Part of a small language model's weights.
Size: vocabulary 1024, 3.89M parameters.
Architecture: learned and rotary positions, biases on query, key and value.
Each number is 128 + 32 x the weight over its row's rms, rounded and kept within 0 to 255. Layers, rows and columns count from 0. The size above them is the row's rms in percent of the matrix's.

# layer 12 MLP gate, 512x128, rms 0.302, rows 302-305, columns 0-127
size [108 103  98  96]
[[125 117 103 153 146 151 172  52 154 102 151 169  83 128 190 118  59 169 112 131 102  62 179 129 154 142 117 137  88  94 153 115 106 107 120 125  64 112 112 135 163  92 140 134 100 186 123 138 153 134 123 104 153 107  53 151 151  98 162 160 191 127 144 125 134 151 136 123 137 128 139 151 122 101 197 123 111 138 142  99 166 133 134  98 129 159 212 150 129 146  52 101 112 116  84 175 116 137 119 162 165 197 145 116  79  96 154 126  89 122 125 146 106 117  80 215 131 140 143 105  78  86 119 157 104  92 129 112]
 [140 148 138 217 142 148 169 118 163  92 156  74 102 128 148 168 201 172 159 138 117 169 158 130 100 124 133 118  98 214 112 162 137  91 140 157 102 150 164  80 167  99 150 131 166  84 101 109 138 165 110 108  99 179  95 126 104  93 149 121 102 157 102 151 102 190 171 119 119 143 149 135  95 136 148 128 130 128 124 113 143 100 146 123 147 112 149 102 132 112 174  84 134 145 132 199 212 161 102 123 171 126 114 109 195  76 115  75 156  75 136 159 141 145 119 139 167 130 126 181 104 125  78 150  92  80 185 123]
 [118 174 105  79  40 143 113  93  97 146 106 143  58 161 165 109 150 130  75 181 107 141 100 162 146 116 155  91 153  99 122 180 130 110 185  75 110 139 190 117 108  76 103 136 186 174 111 144 106 116  86 116 110  99 138 111 111 129 145 138  53 139 138  64  91  88 128  89 136 127 151 113 137 116 117 140 160 135 117 129  88 160 101  67  93 140  80 177 151  95 112 121  97 193 166 129 118 147 145 147 149 149 109 125 115 102 163 130 111 147 124 123  78  78  84 140 176 102 178 185 164 158 157 104 141  96 170 136]
 [135  69 126 109  81 170 153 153 113 180 157 132 107 101 149  97 160 129  49 116 114 120 138 146 117 126 114  98 200 160 140  73 140 166  97 143  93 163  93 150 100  85 136 122 167 118 132 123 140 157 147 104 133 118  77  66 110 139 170 149 119 151 116 146  77 144 112 140 161 117 162 135 130 115 110 138 106 157  52 158 121 175 142  89 128 170 105 122 172  45 167  86 112 187 154 141 140  87 146 100 132  87 136 102 172  99 172 146 132  88 109  89 135 142 191 146  75 135  94 213 107 128  76 150 116 106  80 135]]
# layer 12 MLP up, 512x128, rms 0.322, rows 302-305, columns 0-127
size [101 103  99  99]
[[196 122 103 135 113 118  51 139 205 128 155 164 133 170 125  77 100  88  88 176  99  99 136 147 150 107 136 110 152 120  56 145 172 141 177 133 114 160  98 168 175 120 127  95  92 160 118  91 137 119 118 135  99  93 183 121  90 135  91 118  67  94 119 151 127 146 129 115 126 134 104 179  75 187 129 102 157 150 133 125 138 169  80 140 124 144  76 142  89 141 139 172 114 119 154  81 123 145  82 199 119 103  84 135 125 136 177  80 189 111 130 106 118 142 128 106 109 137  52 153 125 108  81  95  88 138 127 185]
 [172 173 104  94 132 113 173 115 128  96 128  99  74 157 115 116 145  93 123 179 111  82 129 123 134 149 104 159 157  97  98 132 131 175 167 105 136 162  90 120 149 167 162  27 156 106 157 188  98 136 166 141 174 100 111 127 103  94 112 139 127 153 124 145  76 126 150 142 102 104 119 101 155 134 174 171 136 126 102 110  74 154 130 108 139  79  88  85 119 106 109 114  76 146  92  96 103 105 123  96 136 121 170 136 174  79 188  88  90 127  65 125 105  93 146  96 112 176  86 131 150 107 165  65 210 165  84 126]
 [118 106  89 109  80 139 158 132 147 166 159 121 173 151  28 109 164 118 150  69 101 161 136 144 145 181 155 101 117 137  86  98 129 190 159 124 152 153 105 127 134 122 145  94 153  96 111  99 115 124 143  66 200 187 135 149 152 117  90 105 155 108  98 154 148 146 114 137  97 172 138  87  72 154 135 157 151 106  68 137  97 159 112 146 120 104 139  96 119 135 116 158  79 119 129 118 201 185 131 123 154 197 144 137 166  82 113 131 183 126 196 141 121 163 157 133 109 132 130  60 103 109  96 131 183 186 131 124]
 [154 181 124 148 136 118 118 166 137 142  61 126 151 175 153 168 160 146  63 157 157 151  94 183 153  96 118 139 106  68 142 190  59 143 144 112 109 127 149 117 163  53 121  68 169 103  74 113 167 180 106 165 116 132 122 180 116 124 126 123 132 132 130 103 119 118 124 119 121  71 154  66 148 175 158 114 111 135 138 129 129 113 142 142 124 132 135 121 123 131 145 127 156  99  85 111 124 104  94 119 154 146  81 145 126 115 214 173 125 181  84  78 102  65  86 142 183 129 145 101 137  60 190  81 121 137 134 148]]
# layer 12 MLP down (transposed), 512x128, rms 0.154, rows 302-304, columns 0-127
size [103  99  97]
[[119 143 129 200 182 104 119 203 144 157 169 128 174 132  89 159 150  78  96  79 151 133 134 140 121 147 146 122 111  96  80  99  98 127 151 184  99 103 111 204 168 106 173 113 118 154 142 112 107 195 186 136  80 147 153 151 139  75 125  93 124 150 157 175 108 127  64 119 118  88  94 149  69 131  63 147 143 129  63 130  91 145 114 184  98 134 167  79 130 113 167 134 126 163 174 105 158 122  98 119 176  89  82 157 144 133 139 148 161  94 139 130 150 166 129 141  97 151 169 131 128 152  92 133 113 174  89 144]
 [109 115 154 149 131 102 124  99  78  29  53 120 181 155  86 115 106 143  72 104 113 152 199 161 132 109 144 198 100 164 112 177 152 164 154  86 111 155 142 127 135 145 112 157 116 157  70  80 161 208 104  72 125 143 121 141 107  92 150 152 131 141  82  73  99 131 170  95 102 142 110 138 169 134 110  92 139 165 157 134 169 129 131 114 133  84 116 119  79 151 127 138 200 130 136  89 178 177 134 143 174 105 152 115 159  97 143 152 136 101 145 179 141 163 144 145 177 129 146 157 134 137 145 168 161 105 107 143]
 [136  73 170  95 116  78  94 135  99 117 216 167  65 113 114  60 123 157 104 128 113 134 116 128  99 111 174 178 139 153 161 121  87 126 126 121 158 125 201 132 148 142 159 150 175 116  86 119 122 130 142  89 130 136 148 128 158 117 125 113  65 126 145 161  93  94 193 203 104 165 131 112 149 190 134 121 135 117  91 127 131 143  75 143 102 111 130 124 192 130  71 116  83 156  95 139  84 148 105 110 190 134 191 113  83 162 164 142 179  83 123 140 136  87  94 147 121 151 152  88  73 157 114 145 100  85 125 131]]